Weights of a small GPT-style language model, trained from scratch on English Wikipedia.
Size: width 256, 4 heads of 64.
Architecture: LayerNorm before each block, biases, ALiBi.
Training: a variant of SOAP for these matrices, 605M tokens.
Each number is 128 + 32 x the weight over the matrix's rms, rounded and kept within 0 to 255. Layers, rows and columns count from 0. Numbers have three digits each.

# layer 3 attention value, 256x256, rms 0.117, rows 195-249, columns 0-255
138089152143188065156106106152124094156147127158133144141150088155115093179136185101110101152122156169185152168182123097136111143108137106121128081155095126127096133163095106105142114157125151082108098124157108101150134148175126161063063082104107118119049144116038070110151108121131151103175082117076095157145144118094080102085158117121152114162140169154133130128134104141134084082144165075130089117161118108122130202153092136095107123140155128109090126097088085096112142155115134164146047141114167161167180145082093129137169170137120096153074150115171085085220106114155137171126082105139127063128111135128062058117124042087163233138104063108115113087119088098105163136168141157153122139079136148099165106068171156095130144100105105113073085163123149137166158153057108
118205127119110158164095165202136115186160119074067111099141097148104154099093178095182104080065096128104162142176063152087102115171089104135161082122129166179107099119168069184114133177154073125160100073158119130106058061129162118149158139106157123072150203125110140121104101127185137078137030109161060071179037145090116148132170112161124118136152102131098110039080119117154109065137118142156198107141093167088135143129117160100168134090169109149203090152081173100086190120078123169107137114132116111178133181110133096160151143121065125114143133071109069097117164095151131123117148185110146162121164133191129095160105115151134134150134148164160125075094126174071137146109115153110087079061166115118057158208150190143147161119152112110085091110176150126140166119126108
167184110157079160065128073150123108103137188152183187111102137130137109078100158171093073165164115043144114121151113130114134133149146126117150073085137140115095180159160187140152132102140096162123150099072111114088174119127165145142095150134111133091124053152119107096076101110122095130141115091140083171169109055080146122155093103099161113085105124085142137146176118099145107151074088149114180174146127088174145207088136137095105141140149083156175085135131121096159099174176148079173099145123143095137100124053128164163092117125164144094174141169070114108122117162134128086102073109066053153106125192112154165073166132126081123121085162115125088134183152146151049121155142219117147156168132111115106115118202097122155106155081132175123186107144162151214072158080147
082181115060144132073212162151102082132075061105168154166160100036115179164123089119129140135124180114157108152105180166163067180144149133127142132137150067106021136131138105080134144116122107131127115186179134170147185132117207172131120135170166148099158130121130193124097097149063196121083163116181167075132146113080187123106129133139214150159115127122143032168056134105177187110111176148123109157069112137148165131135145121087127094023108196137161166093132150175099219125130062184144166180156087123134163152080086124096167146097122155127080136139162119135146090171145123113097143113135071052134066091148152132112161133103091085081078088145110137180043130135166151162109090143115132115126115096160165189145126096111104176116112066043074176101120136091126095196137152
155091134147074124121119101175118208151138085143159132117173136188092067131166105148110112149070092062083095131076093074112145158123181144106128121099175154128116141088125134163099106155135166135046104149130134123089147140096202155192167121141148137043109123123162148070077141207134111159173146165089162149156094139122120096120141087138136117186155162138127069126112129107115093133101159100121070190220130105146172104117102127101168089060164111100140125193182178144124133134121128154110140070083143105152162133112152106108105105108110133060120159168119150158170111176091176146121144102173121128122132139154125151103117144109138092109135129067109048060107128139155163122114150125173096103108113153130162124144140106171185156147135147097132129099111086126169110147147192
140112133158072231105142075109092141112189103154139114103165147153141183099189170105125073122143123130163129148118122117131137142134132100057150104117114140083104069103125117142166082091086167085161076053194132075112128122136164154072077109140080184105110134135159126159102109146061109170081189128062137133178135153107119127071123154145154119135087149126134144128147189101187158179166115111129070164086050138156176123142097073146183144159186158090113100160219123136071190086146117105131117126057099107164099082154136189109055091164102171154104090112123127102133112125142111174140150121118164071159119118127079124095165089074068160143100177126094079085152115188106128100180111132152098107168064101113087118156124119129134205096129210156162131128161133096133168081110115
100103103129127097145120145229117099140212108107106134151113138143161194140135113107121098161077137141095132119118168182116142116107132139063085109115113129089128158163023075101129136097153175080105139142127117115123172128150133122179173116207156117101137142136088105097135089168123152172107128125139120162155151117140105199155112122135046097122127150137137087174154097132084131153077137127158086121105160117165101156129156021119133104154103187140119135074087119190120144130125119145062134146104131113100133097074097076118098051141120165158140088139097134113073209122161136125191056118140175118135142105107120138078117112120162196121159155081070166179125102124101041172144166069114105140123114130192102151174115088154108150055138126140062120136113172186161090143148055
145128152124167116115104135106127101151102146140110144126077162136081141122105146124138146174105130110172131079146097163159135154123123160110110167158157184111125110156119152170133176066149172106077135117102100123134102121114061110174173109106145067117128177163175124182152168095065117148081111171146100102166132110195110114092169120128073176129176110086156133184155171176146131114066104072140142142166125121106124047143169132115127093172195137129153185139074159102068153113151109068096116064071162096142077079110182120141121077110112101181106121108118102099134117123179131084125116107142154101112175123130176108084170043100120142145117127082109121129034147168132153143109140193153137122101145077158013127152128123142173082096137118116124135112116089153098051135108107
100132141107165187158150121133097111143165139177210117085118171141089134124179138127093149128097083114132045112097095098149172164131110102129164146071103121123196138136188166098123068137082176127144128091104158168076142123189128130048171129114134123127131079107166086115105121192080158128164161181170122158125145062068073134126166145158121167082177158078169106118173104083158117096095137074173145100103114169095175139147071165086119065083077127099153144144077083113121110101063124183108100131160123145118197190094114118209096136094193176092132127099108121064143103103116117134116130133134131146144136134138154136124094095121121094123082116078108144124163068144117176183144127076138114118080126084106139139129130108065118133148103100175135136122142084119109133085065124
137154175160136117185106136104156138117166134122072103143149171191140127113152064163119118071127154116151223093144130113080121095130158142118157188087090127131104124128127067141184160123052164083164146190135111117166135139140077168112131176106171153110116141090107104077071079143143171155150137134123176176061105107154130116130087183092096130098074124129097156077173150132128100151155075146099116040111097097141174146102170083110207139140092133129189118092157169128158080109110129185166095176132105184184164147180113176146090129209071157099095157142125115158137170168169197124088106137122174159084069158203183137132097123168145159061149134192155167105102110127168122124172115100128114153096165107168146124160150083111150128094117066107149109078134111133177033130136166
145137152143154125080192114128142049066141135102126119131150169136154134103103118132188118138132119045121140157074144137154131068108138113149142232073087073120183163148119108070115160126157107100069106091108024250137135147120112116119125178098166110166111146140194162121121178213133153086079151087182110122136107171131120159165168128145140147126111132170157141103119100095070075084134120062099136136165114121177148119086161070084124124108085122146126135128114156191093108105135090166131080143167220100127133074142132164146128174176134102100188069134073144107125108177125117160119108154156147093182135110130124126093111108123136118121087060117148100104118071166189073127109159111164133147138164140120035093116127142111152169133148057114121079123084161149182177150085075
105193086199174109084094130119140151092158156157077112107133082124128106177183173123168074098089150136152176107165088159117178166107124088097098187110127099068140127168076151191085133076100091138100165103148070173140173101073101140156136105115101146143129099097107140073030107072182137108174156132095064208149144129126136114163108108144133129117087186111128095038164166161073170079097146105160086116091161211159102151165084143202063102103140112153074053166134152149107087110130052075125173080108102110122135181142124090085100091123127136067111132139119147136171170177084158144068172115163145157131158161103138112144074168135094164137118181150165110105074136173136111134137091086082108102128247087152130107193166130109149165066097106096083138117098111168138128091061132
085127087134179123167152139109121079131124132110108130166131122130148150148129191132106149134224169134094121145132124145108104116123088165120098092124121100137098172164154186084115198138132131117065094111121175114100130161183210111106148146111103122101174205136156082170104110125129079127066062128043196079110117189084125122072125096117136151127084135114130158153089129045084135164116129160133094168157167135167144169164136124055118168100212096131139145115160108159168073150147126140123157145096084119138145143160073110120114144104066122188093131091135130080113113102183187101051129110133161163159066113117130117170101127125149143151138113088176103146122083138103138016130115089091070156174164216123134103144107126092136095121128186130080137117094071134125159100160249
189097169126133160202157129073139116142122179179146141113074164091170169132050187072177182113096099149084140093062122114147084131146147150074133130193117110118069098168056120151118083098170078136097159098143153156065126148125078087135152124092110104110103215043154145082140133132137147228068139121138133094125131089142148142112097162196144095140105101153193095127101091152142088142086128166164149136193135149120133136104173127136124165194148149142171097141101124096100119096133139108140137153159148172153096129136174112137099120166144153098115101076132079133166109097146139139118136075078162095122130121077118066126120097129109126141167120124102086140084120124107141134155163137109142178143188149102116180127113162141100170167151087144076127128073152121159093136191173
124114111106123132153193057174159140132123195122131081148124105106069128186074168065146114140145096097085109085118083069188052162113142127079137126126127114116154159140138144132091125041140172145139079148180123133160125140131110111136083101167124110099173153156065149111113100144163195134147151140118193153113101137165096126150186120094060118110062108080116169097139165167118128134173126103159090141108160123146159103097090124147156191158169130193154093143142120145141135127103124090159096130148195146118088159120137083153129119123216124091124177111148151143172154096162115127174139054159148119121100158090130054155172163089099095154146118089167128137131114056121109212121145114127130118088072102100124103152091090124229158148125128119114148143124119148132122136167146
147118109122141083078140209157097155140125132113105145091111104118084097141173057115169132145086142137091192081170175159084131118134080143142114110195127139152126145157102075116157102093094093173145129076135071186130062091179119144113150177064147107123140121095120154119165128078093080070121147144081139158148126122141161073160159163128131134146153156099197104137180167142183094198157094051143073125100148085124144104128110130101085229128126199125127107144131124104088083138157107183129220166120134130165155138164127181165149134064121124162154109086100108164111142097175184171148176103151079094129103172130094136131171132158118081183158149152110097119216112125147176110143164141144126159137137155099159089086130109142146114133139081214170116133118140198090105132110128
135171090157097133190143103101128107168135087091174183122122081140115151142098134168139120193152115171104174125153145087134134106158134117121101170142182160108146100094114122108106123125146142181079108125126164119128142101126151084139146144125110064150142149124152088139120146092169185167148158121083092153111116057161079088123185200060122051154096123145145092147139125130166124161119126166128066126097096118172102156110104116096160107168089141101159098112138159140097177120086145082158085120140116094127118169100100161112116110084121153158178164132188071180075111124123120093127174119144085133133097115159118068044156112111207170136132157149147148122207144110128126162092129163159155114164113059126130132099093166047114143140132164056146082150069091186120132117143121
159185157088077117180155167133137171215116120121110121145127169106098150125109152117151076175177160161129178142086170136142181130125182130159146111172121113084159113143096120102112108140060141157069119107156155167091184103134115161150052135130205110125166210066127083119145152116091066154180177068165049141080127131082097169081176220148166160107143085181170135056136172151119129148154152094108125196136179143142064088076156118193112099103103163116117164155137170091182120134089153170045187112095087132088057088163149131187131140153114083146140124081078073162113117083166136137141193141123143150179118152099154118071159148122123115164169090177107102137100156086124063142097068118132120161113177053169087134147090104127124140088136123153101127109146101117139098134075140
123152112115184119174188101165142065076150114120175133089147184091097163095131177154063129166162113162103128144143103130131131148092139132134075126151103164193149140106100067109160052131148100098110055168162153157125084144118134131106163149181097160145155127059183094148100086075121031228144087125073110105143062060162103167091095092137102185130114173114128148123137129118170195167167119098121168120113079116148158119102072119152127109084111105159110143133131100090120145097154020232144123119081105069073152124139142107161135142113137163124160061120192159116121132098084115135136109072175143102139114159155086160122097153086148157098121171070131174168107109040118159145117138139100126098140126103101189083106124157131093139160081097133078038148104112132163127086131116
098125124203083124107087146119115163072173194158135055161088201133144146102117110137160206173150134103131105147142156194102042172142184167169075120095140119113156135176150113113137115142071144063120097112143125113091200116190141079102171107124117150208155115099113096146082148073137092115134166122147126066174139112099084120131134106119119078176113101103088130059140154105145173154167111137151121167106171089101148142126126149067117116152120081152098123063122083128114132143059147095171082055102181128140179227164097167113106120151130123077149119171150118174095177054118130048089152158138090132133118124174104169120170085151189127153112151122084116174138135135188136153093076101096119162101188123180126170186137129137133120116106109147139083135058155082161204130148091
149149038135105168146106125170158086220082139086173112118157090135121136156080119091094180127120162093146064136126130076160138106141093113130099143162169076073150118084173087081114107065164111144140149156132140096128144199140120139114107229162110112138093058157068169121145077094098133160113122101147146148118090116157112143084073078204125133134080155194096140088179182145153125177086107099140123103160086080129135141117195113118125089111124109129147150100176141091120153125226144135196143067157113120122104151098087147143232121075117097091151158098136123214078099111042131087157079145150153104109063144120098086128081123128114136072133109169116064161115163151119144140073143158076154087086110156153170145088097187141108051110152136198077125158149137138054159076150109
161134126079125153125145132153123143125130114141148091091104117146131179138174153128127107105113161152086043087151149138169124119142118106122169099101106060160144115063147201105143142049142114155126088207112125190155114148114064164147129144111168113140052101105163109078176107038124119136143086153132125076134169071102151108172190188127149151101084086076108120119049178165226129119086119141119139087190070081090127090158122172145139117136177059123128148172112090168124121102165157154161121131126174097102094139122148148133104126110105150164106159158133112128108124103117105113105085131193105126180058100112119094125117104139108117173120079145155112128152097212143131170129148103117088080155167142158095150127159148202111095088180108181086100102116102167141085065128142
139118074128088162117163107136148085077146136130106149099142095097132140114117114075120103175103109160112036163024130083184144068120128176165138169119119130115084134154221125172087182143131119167153071112130116066095100103072075084105155156158133148110144172116107187166140073093155119134185147123125118125094154121194066143088101138181105075130159240094094157147113097139183114150150090209120144146070085133118091103160165095146131106136132153103165127091103111060166161108098144133135171130176164136105112150073146159146083141183057094133137050173118162171158113183094126155131173126137103213071108131126073106150120165178162172156118120139142117168175103100138122124127144108129125183137068167138135078122170068118012079116179101122212142090171132085162096180075102
089125107175145125119127181114137145185149107189103178108223090111140129141095044115141182157100144132149102133136113187179176186162069096035146124142175154176127108109147103093199122074133095117183115127153155201114067197149111133141120142114116115110105150145114202111141153131124109147068087120113124145176137160150111167178141098125156141161182112112114099168062109100124070174163084145192119109154081026138155189173121127120161107154170105089188110154161186058194142097162146127188093091173127120136148087083128141122120187074142077140102086141201070173155185118183163121128135154097164108125149111153104108131164068116133089121096124138101076086149098132097072166195108145061081074114126142113193056124135049120122111129108131151190078237120137112137086131147186
125117080155106120105091217154152122089132159148110107157103042129204167160119193159099122088097097093100167111095182114132098082107139166153161116129086138087141094155141158125177156194168168123148077185144161126136172084174100133071200100146134097122156117106113130162112189084102114179099129180123118172169172111108076148146171131100197100138112145101131111097172182110080169087181153104114077218176103141111122140060136086106085062140171145161079076158132122135166134112118163118156113109097110165118159156108151164177139142151075113158156151117111090163118145132101086132173111138134166154112129118121144092175129170112118129120122103161118161128099186131140160116082135130108110158131119082111107128132118089180101079151180113030124219150127163105120083163140106
070175170183120121142119108113136124084119152178073179121070134082105149070138137152212175164156136092199132124139108107157113120135203157144162139095189101097061146127113149125162116046088154133097082111064156127163113087117144170208088138123189129171115102107124107094152085143132113151150104170171121104121136184119142168153098117127108135184090164177200133124151108131072095085110088122155132157120082150152130114065118094124138172146138098154133100140095075157125222143142176126106146157103163133078210126144093123210138128186160142179139138137145154141100081105121171141156174155100128120136062167167111152133185164154151200081135102113110193120110075149082129147144072129116099150126138199165141082078145104132028109122217163139151113101177087106128095136112157
159165174132138154146130108153127050117082149178088171075051132103195153136163173106111148146124153177033172168182144093198100143136141119096177134129164088114128129119095123190162196129142133188168176168165137029163163144120134096039108140122103140143141165094130102145112171145151125132171160110143118150154109154126154097168140144206126110165147210142149169109186104104139172126129201119122089152101146167163091101106140137177107128106111130142177128090101125125101097127130095150120128100156080151085150204085131161137135167121130149137108175126107184118149072157168186156025205103100130151130073126150124119180131137172125194197146112068141159142131186088146086156119154169188102196065078061189082124113098088178107144094173198175110111119117106148105075140180069
108042204147127085121085186078143168196129119154102083075122108139146142120141196112138159122084128081166144095150118141155134136122111131078074106134125123119056166137111214107069140139116167106136107141136090143110133123215054128120071107118111138125094178146132110098089132148152155121101123132049107128052079118139113160137108137216079195103167143112117187133117197120089186111160164145084158116111108090119084135120177145117130117123160048085133167065064128115108110117169134087121099059138182103107093187144152114121165184105158140095176116123130179165136143170134129154129208121107196157130077140100136190063133152100159116197133117088203103131138139182127150092101100189180210149146128202126107110094063122109150130124092144083181125170094143122135113121114109
169130138142177103165152145162187103135128081143101125111103121120141229244097110147175159106065050184129151125176099111103106154136231136135130175096194109093055103091178128131093131132119220100121101176129088197105178120120103095125131205043169157099103105134141142141078141100226140169127167106149046076145163166160054141119207152131102091086140119115131162111097148112065139073169117109098114133095075116148102145191157170171115167096130157138117082153128048148114062151087139163130109156144076156120152118112148113131118137158153120143119100146118174086177140149118174159136061080163144162116063130096157142097128149178160061085182214135127126117139125178137075145162101125178096154101186153102150131090133133091095101166128129112104109142152111111138174125088215
136107144138053089071134110163206160087119136139135097061145122071126130115109159142105161092053061122116148128108113100108141116168136106102152119128084112130190137136141122146140078097158178070051142067139151135190135142139131139146135171119195139108084118215138099174146160107152118100123109133088145118100115124143090150086155159143154114148187151128114170098115105103156201129155139128118089177101173109145183102066162192094122077128085092130156126109152058152141133130110085099125094073090141142165114106130041136196081113166095134037077167147123147054079118189124169098164153120088167134166155149090115140163121138158161092112090141151142111135160202188127124104152066035130115048148177098041172150125118133142137104092170090163084127096099116144120083170128082
177092142103158158063087074125193146123154159071189179093136132116147099119124154078110175128130100184150101104104146088126104085181096107118148096159123123107161123065101081090075160099196126186122157162087074180109171129147136087138088115090157131090156173103147156098139122121082162167169121072129088137122110151123115134075135109148117136094147095111068144066100123069131096152116111129160143068086120104111147165062171174139121122140122107132167109102129138038128091146094114122192144200108088138111155158166156122136084138112043125140092150084147131135135097143166115091160157166155106147098151176121193178137173131182133065089101170074086141142134090159076142189070145119069141164097145109104143098134146114182127105158123127062142179089091151125130077104136063
133184104065164201160097118128169053150152147089089158161090117085139087064114119073087192162137183093145141099105170116190162127152063141130097136094121098151155126103153122113070145067125086171137128188191130112164107161126157143120119118139153121153121058084131088161111128102082159138130105104105123119120167139131082147089117136105110236144139102175155159156114115137150116150144068128118092119136142125117065153156111159129101111119117187134148129174096141057102107140128146060142201170135078129082116108119152117067132140088137181152128156146134157147135115153078073088171191119164141098150105156089154137102095161156156160122176123163127115151111144119094092115121098220182041120122142119093110128212103110107144102124119156156153115180084101115115103130114143
126122086114140110054090146155144126088145092120118131082170135106083144123127145218102149106159103120167037113102200154096179154133132103070106050145177126134081119095056125143168146079134116138143130071166126106107156187146155159115130100153164085132167140103168101153178160141096126147166067169088139145108122133071121128094141204145115140098086144120132110139093168169142154079119144152149168112073197135122211093193135114111094123081091160104107115184132200127145062221128124129150073164104118150090124107198137113157072110151111128078109157153075140170123111154244153153107150173112126161135148206092131093116099166138137124118132124151135145139070133167147168113109136132159133133103133137095114160107131126187144167157107156153113111118136123166104113124118105
150112125140094170114078111141095110130133128138076148152218104172158196205107134070092155116103159160114127124096114069102110143112177110159155131094157111111154045118136098104126150142090095137081078108108165043152173159225129093127138068158115139125121149113171137156117049123156131127105133093098149119154122129130136183112174073145130097102114119145122104140123077174087106124105143155149135095187140123136134078159098169150128093097084107123081125140178089072104118149111115164177119139132152116120186061219154153086139151105163132130158116128126114123215164152119110186137157089065120150130095140127145104164127097071140114189131166179062147102171141194161169145161125141119103130149114114083123137122131149108142012137135168154172093164161085175140089201092215
150141143115090116107187133079166146115161154149076058156103136179143098107119148176147142070142138130171162092100087108100135201126069176169168117152182133121146109178080113030103168137092111138144154123082148112176221137105073111140123098142128142091130118146101070118089128105162189128061160143195113199109082153133118145083153098109141191148160140137123111218116130129160125135099120087145103122174151101089162184088116162109132155133115150078130063204189070158103083072134118149095158107144112127162119175164169142130109104131068101148111146139107165116151115123134122123129095107133084176166079169137104164106154076157132165101125149160129154115109167175146119160112115116121116081175072144101160170147107092119099167095120148184164107132159210132120129160157163
149176193128148114162121126183146136175133114129131081066134173181121087041185176171142166177134134138120135177168151117172162125155173149111115119137108094188139113148127116125105123136147093132049129125171139084155147068146099082171121067161098111111160170158129107156108133131072085132125148129127128148047128175120179134148173176127100167159139147103092162132132117088104101039152140207102155115111125181120117108145150044157133096102136136152057070120191160131126140099185078176151164139157075150112163101115177113111126103169117086129154071114167123156134103162076147113060146096136170118182182187140148069185104131141115096146122134112184160158173144177097091102096127085195124116117081184082112137061019143201196063142116108148127117109186133134165125168111138
103104115138105088160124115153119145136193144097100065121094132164133135041095120124142150090108140064175118098182118174148141139101101105155136127153156142065147076123087175162101222123169142138069140133141128191095074151204140169089187137100137117123093104164127192095157139080169175077087079106127166162116143107097121070151150126149152130103105119144110104111104078121093113110111109073157166174108093144223207138135149192151099096145146113094179136129150110156170097092105175098126087108089148129156133162110134142170159115060151068107125092096092119092120101132105099132152135054183133160130160121118122115199124125130140168198181139081111145136131051081132129154100141183081111122174075123078184161098132117157154122125121175212154115134150129116064124079153121
147188115114068180150150196181138119138101195091140129146135061063153115189152060165138113148132156148159085093125133102114103081147082121136161175097145148162171120125068102167123118164194094116181137177113128108154109155120130157105071109083101108148144116142115103132107119135126097119136080112209152167120036077112106145064127173103080120172119099104214122143089162103103153116141050161081112138129095075019214106180122108117131127133104174143166128145203184167121129106159181112172115101138120159133094108121129107168141172066150161133121140153092163104084153125134127171113128158099149188163127129156107152133146112100208129164176138124117144145145165183141112156122093131153108131152124134175080063156145128101179159104164122183098137098089128133130129088150137
153149192117129073076172093071145106129128093161101126071145146098093151101090111078135139111156101088138121116156143084116046123149150125154167165086172145079060068141143155140153119147212083173125055092143152086128147132110108128161173166134139108209110103083103154092138187086082097098128129117168126163165168101152140136078133104155148146132134106100128142124100136106123172130132138188103072128043186058079140069119125123150082130103154123109156150115114196118087094081156121198091143140122150151099145142116111083131106089151101147132133155134131082130077195071085105093174118111145161146124139082090073093105109066132081129117115067184086136185065139148134133134165162169110144141119147159111109132123131177156125174143093122090129114100172102114126104111076133
087158031046117152097096149182150110170173151173208203102177156138139111084186123133124148149106152142127198067186104163142095141167172095180086141239106137173083105080124170172161182115130107147186166101131186108090110168059142130158056112150150122112089142131129158178121132140165068114043100145111094184149154068136176137114163152185107118155141138093095060212134147123128137179139165146113123108146103078086173122132122175059104105133173084135086162134119040069119133121102148150204132134146151108175127134087120112132169092138113130118184159109149127172155145101097138165103084101138149085165098064073147081168153169100172111100085132139097100085078095130043097141086147143096072156139070161084118132148151034095113196165109100078164158088144082192159130180110110
125181150113155079126206082099107053121169166138178133184128155136142149113131083126136076110073129108104116110167147120107081095175169112148131072157113132078086099144154131118152165137173135114173161058133105109075138116117107114121100083112160091115090154101103162173154103093153169177106130089129159120146041111145167134184094107123161137192171071067133109170071150088131169136159154111095068109132077106209098123150117137106095107141073133109135147119139060106177112197154213115185120164080090094090137128164192126204097196141185114127109130049158131141121080111172118170100137151174143117133121167132073158115113156095210167152132094098174141100152138134044120139116135128175166131117157146156122119152097164108112094105159093178163175137175137103123126110155104
109118107104106128122111142088153117140152089154087187149100131149160171097125135123082167114113124069097096129112094183150154163084134169165080121120116114130082066099158145116132140152141106173170192123153088090093108084099146171112111158101192132203136102145107109060112164097164101076100110107093129147114117088113152101080146128132105144147153127138138169058146152174167091141109159148108100144126130098079117157167075169146092076136164193197145097115081146097118125147146207063165149080124125079104166064198124100133059103163145165131147197052176127109139186134199116095164139103115153134145122118152109118102070144128108109159113051092090190071098135089140185110200106030199168184153133137138139084105141136108169174154102108086097088109086161226118094091142154
151085095138102104118095111134117138139201185100156174086153116152102216135167107114073136068149132166128217165080132064089159174136139134094133125165110129178091136134094192113123140032161117101160112153147071098152106162104130139081139156125127139145080120155081100158192127079121121138080096120175145156165121117147124096160078099136139153185151149017130168132108148104164089141165134146138158077118146070170102119108160174034178115144159188111156104176143150129144165165183138045124182145158125148176147078089115065101169135089102151173136139047200120098125132159166095127156085088170163133151113135098116131122154155101146098192092144112111083102152096183079152151112159154138101081158129121101187179130084107092150084175139168193125169102059112154098119090109083
099104135172190107120114098199106077120056093135114142141047131139071156132141170123209106176089176124123099135099117154135115097130152179114129193150143144144173147100125123150151118144135114148142116108139161140129111066091132153169193087138112145128098071108084156100084098081125115137098052137112110154086165108099080090106141139088178154074146091076125092204088161121109147106159144151158107076129105134127109131181123127136121144156125151136195159099072108105109114136118184140137135147141152105178115151165143204098159119087149077153111107107158145101047071126091107136167178104168138104133189199135122156125174172121088119191099151127150112114143155123151103132174134184134118135136132137105185190106152107171161150136120145184106060122143115137046115150110117
146163148119085129130119123116107124113053186115210119137096111131170134167094144157151177075091088107138131159164114162082116040155091182120143137127109103171121107113083190155099093150155095137100069097131082138162090126108131113080131122180120083128132119164156130219095106105124162140151138119141133154130089105125117139128110134176173094103110164095073149184125144124164173117181108171160065149180112121139118081120150100158105213187131151062128178094079069100143098150127114168101194135132090078153121090174162147167220158136069142144119115113126148192087110039111127144149110172186150094124097155095164136095153128165051149154118149099120137134148085138084094132131170109191169160120182109151119141122150104145151097103121150104074142116148066104115014117174152
137173122094133070198133118184143075144162141110164063106155147098026069193094130126145158152141074160133130157127108112183166101143157164115095131070075128124140169096101153098139161145160087171125134122129153112069173073097118148115133181142138137194128098179136179111132124128088124166158212109170075104128168106135189150087118132105105196087145157186126110100126131107098179124129071119218090141131141112161150113090110168078097121145184086160113138118105089174119142151152106159095073103117127223105054104159083140092107150161115149118134149147137150090161089163146121152133145121116118158125110163108121101118149148191065155132166086195160094071133114115104127117120130162143163121153140127213099174119131129174107142171084122169154104124115132151133091115161100
155157132054104121092111157112133109110190076138085134175155121112159152160161087064129108117171169118185120115062157117153160153142095125080068166117167119146138128166139148234143170138170160201156083066096107151122090113118144082113094107151078121115149147139087097090118137153178133147084105092152185080183127121129145121122048140125080171097138106121100147150127125138163201123128106173152102143156117133170096182146132122066146149123130122129111145136095084104120127191066077133177124102087141100131154089145083136123114101091115175158182118075204128168062138160077133138155103126101163091156146100140151147118087141101151084106109077080111084109135167142118154084115105140095151124151106072127173156138079154167104173111126057125128173159182105101095139112122135
100145118099119097158199092106121144118123216134120092142165096119176099150178128134135099199154099094086177110185169137147129014150184111152043122104144098111114132114153133172177134129113127130072133151146166154174112198124128174127091135158137118158108092093149110120131151131125131144114131102116121047094120129114116189105147109108119088147148132131091097133081110118138154140124156069139163091090153173169129123149114161121111076175080186127117100177128076100177118197123123152180126138113096141182144184118115072114156052099106177143140115090092142083121193048129131061108101167183159212138125136115122107130165153117165069117159125121113120107049119112159090109043084143161055079129083189114068130067151170074131075128086153085141119151152224138104120165118185
097093124166079131119134151120110074157129092108168145112161110113213149172170093161117176145132133173159051134124059083112064154088090177218098180111128105149160118143141137129139173110071103174080105174115126112125064119118116129156130108148146089170139103073089146066097160145144117115149154096101178140149112133127129130054113058128160034119097163090112133127101089123121142162122122131176108157107075140140114104140148171159177183126110125142139127174116139176145135141157172187150140157104175146136144104088062078138090132070104125129103093173068131086093116167101134172061094136147097191154121107139160129105137158157131131122134092137122087106205149073081123139096093093090179124073155113081110122126102094115139128184103136129137138198146230115161122155118093
125109146159119144144112169118129120143178129147090173170113191103084100148098127130124157105121138151152124107154143107113064105131171129115171099095142124117137115195060135148100132138194160136164075076147118133165092158140110132143103022151085157112079124153117158156117182158219116161103094136158068109138155112130128165163134052081106108114143130111072131113114141173225063143178046056077172167072186134146112103076117202114117115113089137122102147059124101144115091164158177167159134088142134184118123149137157205137158128123128145076184101087157106125098141148120140128117110148105125089175100175150149183131114039133171132100062142160154132061079041161107151069141092142078108084097087053075127162126131092112166109073110173124085189190171103176144177134154143
183122102142124122122143172193071132065048051079135153179146124168176155161150138076113172113118157107171176111096115115129200131144113114102180177161144101152044079083123069123147088122119070127108079151127128130105152144103139098165106083100156111103117166138187102128078152198159154150182146128091143153195088164119104125127208153125177117187156168092066081116189150096158118084188106109128120155086129098179118157077101172098181120136145121107118105106130128106110124170143141132090129108165142209143131140190118128108163140158115097193128147157177119087072166078120117145171133045137204125072193096156161074139133159200155156153148118166142135177166080109101083113152098129115087151095143176115064092099079150126052079098150149139135135135173108130070107182093112
124137170174149102158102106082162129174115126158094151078193114099129164155082138079112116154140135133107131108146072170162117128113083101181134127145091111139106170180125169142190115107143142088090157179134123088168255050048169135141114082113157119202123095141131115145096110070156130126147138177119157109180106174070115150080137117120128151111178118153121105126131141108101206122168101051104073155119088153177126134062128136128140109114084171179158135077139159080069126115128097180100167149091078150083081147138136108127153094179145080065085156163080087166137128184107118142066139135091123168101133113157125070127131100126112111122115138094140063147115043059175139070097103106099142093155075086075103180143127129051051123136162102123131091147111089096161132135098080
130107122132126105189137104151147108073128119138157136080209151153133121160134121109090077109124139117095146060093124082139121130131111163147137165128210070113179118097148139201116113131087122141111144150138145136097081124141106065106116086163148150184161140117153129086134090145039132139138071084165116145113157195154152188133188163118144149188209092105163136068200170094154142146152132137106148134152143062113122132134034116042085110109171067088207094102169077112150118165150083080125132152123147098129120137093121097123149140142154144107111174158078143162092087059175097105135124110129157057107128080130110148100148165070171166161138127136090128073135095123139116148072205104097068168134214117078170111119139127163094119130181120118099170098164131072164093119148131
100093084141159146152094118097147103165113094131144129068122133099084119115136145140117176092121116166105091135107155107167122169116070109107120109155094149152113129129122146079093097147188127140184146119172138124159134137159124130092139082168126132092088134087132105136167160123155131160115140067163126141127176155174213217098105158125144104163111119077102105175128155127153122099118090095132116130177131073126189166150168095121144117146114159096102114098112167189127137116157100176185124087127154116171069136159130106117123104100169166196149162117205152097165160091127111122145138101148152202117110204102137141207106110134154155147141142095135072146175106090135102164129131157107141101076151136112139177162164086086102122097136118192166104140130110140155156125130174
089163112125143122152135132092080137108170140137120078086032152152147108148160133095161048183149126110148162123111117148135080109132101183126124107105178100082147100135199189217180211114144107089036046116142108135085207082165165116162080127190094135128177124136091076066171122128139097103111150104077156141198153096160065065142129146181144141145142123145134076084107101083085114122190077139104159110192188130138107107100145101115152103147102136151107099105151183178148113166143157129136112151150017102108161147098137160122129100110183104113035088191117127134118133095150142116146191119098141110143094100191114114121150127129030175064154101145176144144138174147156153149127121079090142134107158111094096113114128110108083103163162091138033116077140163118237119149173168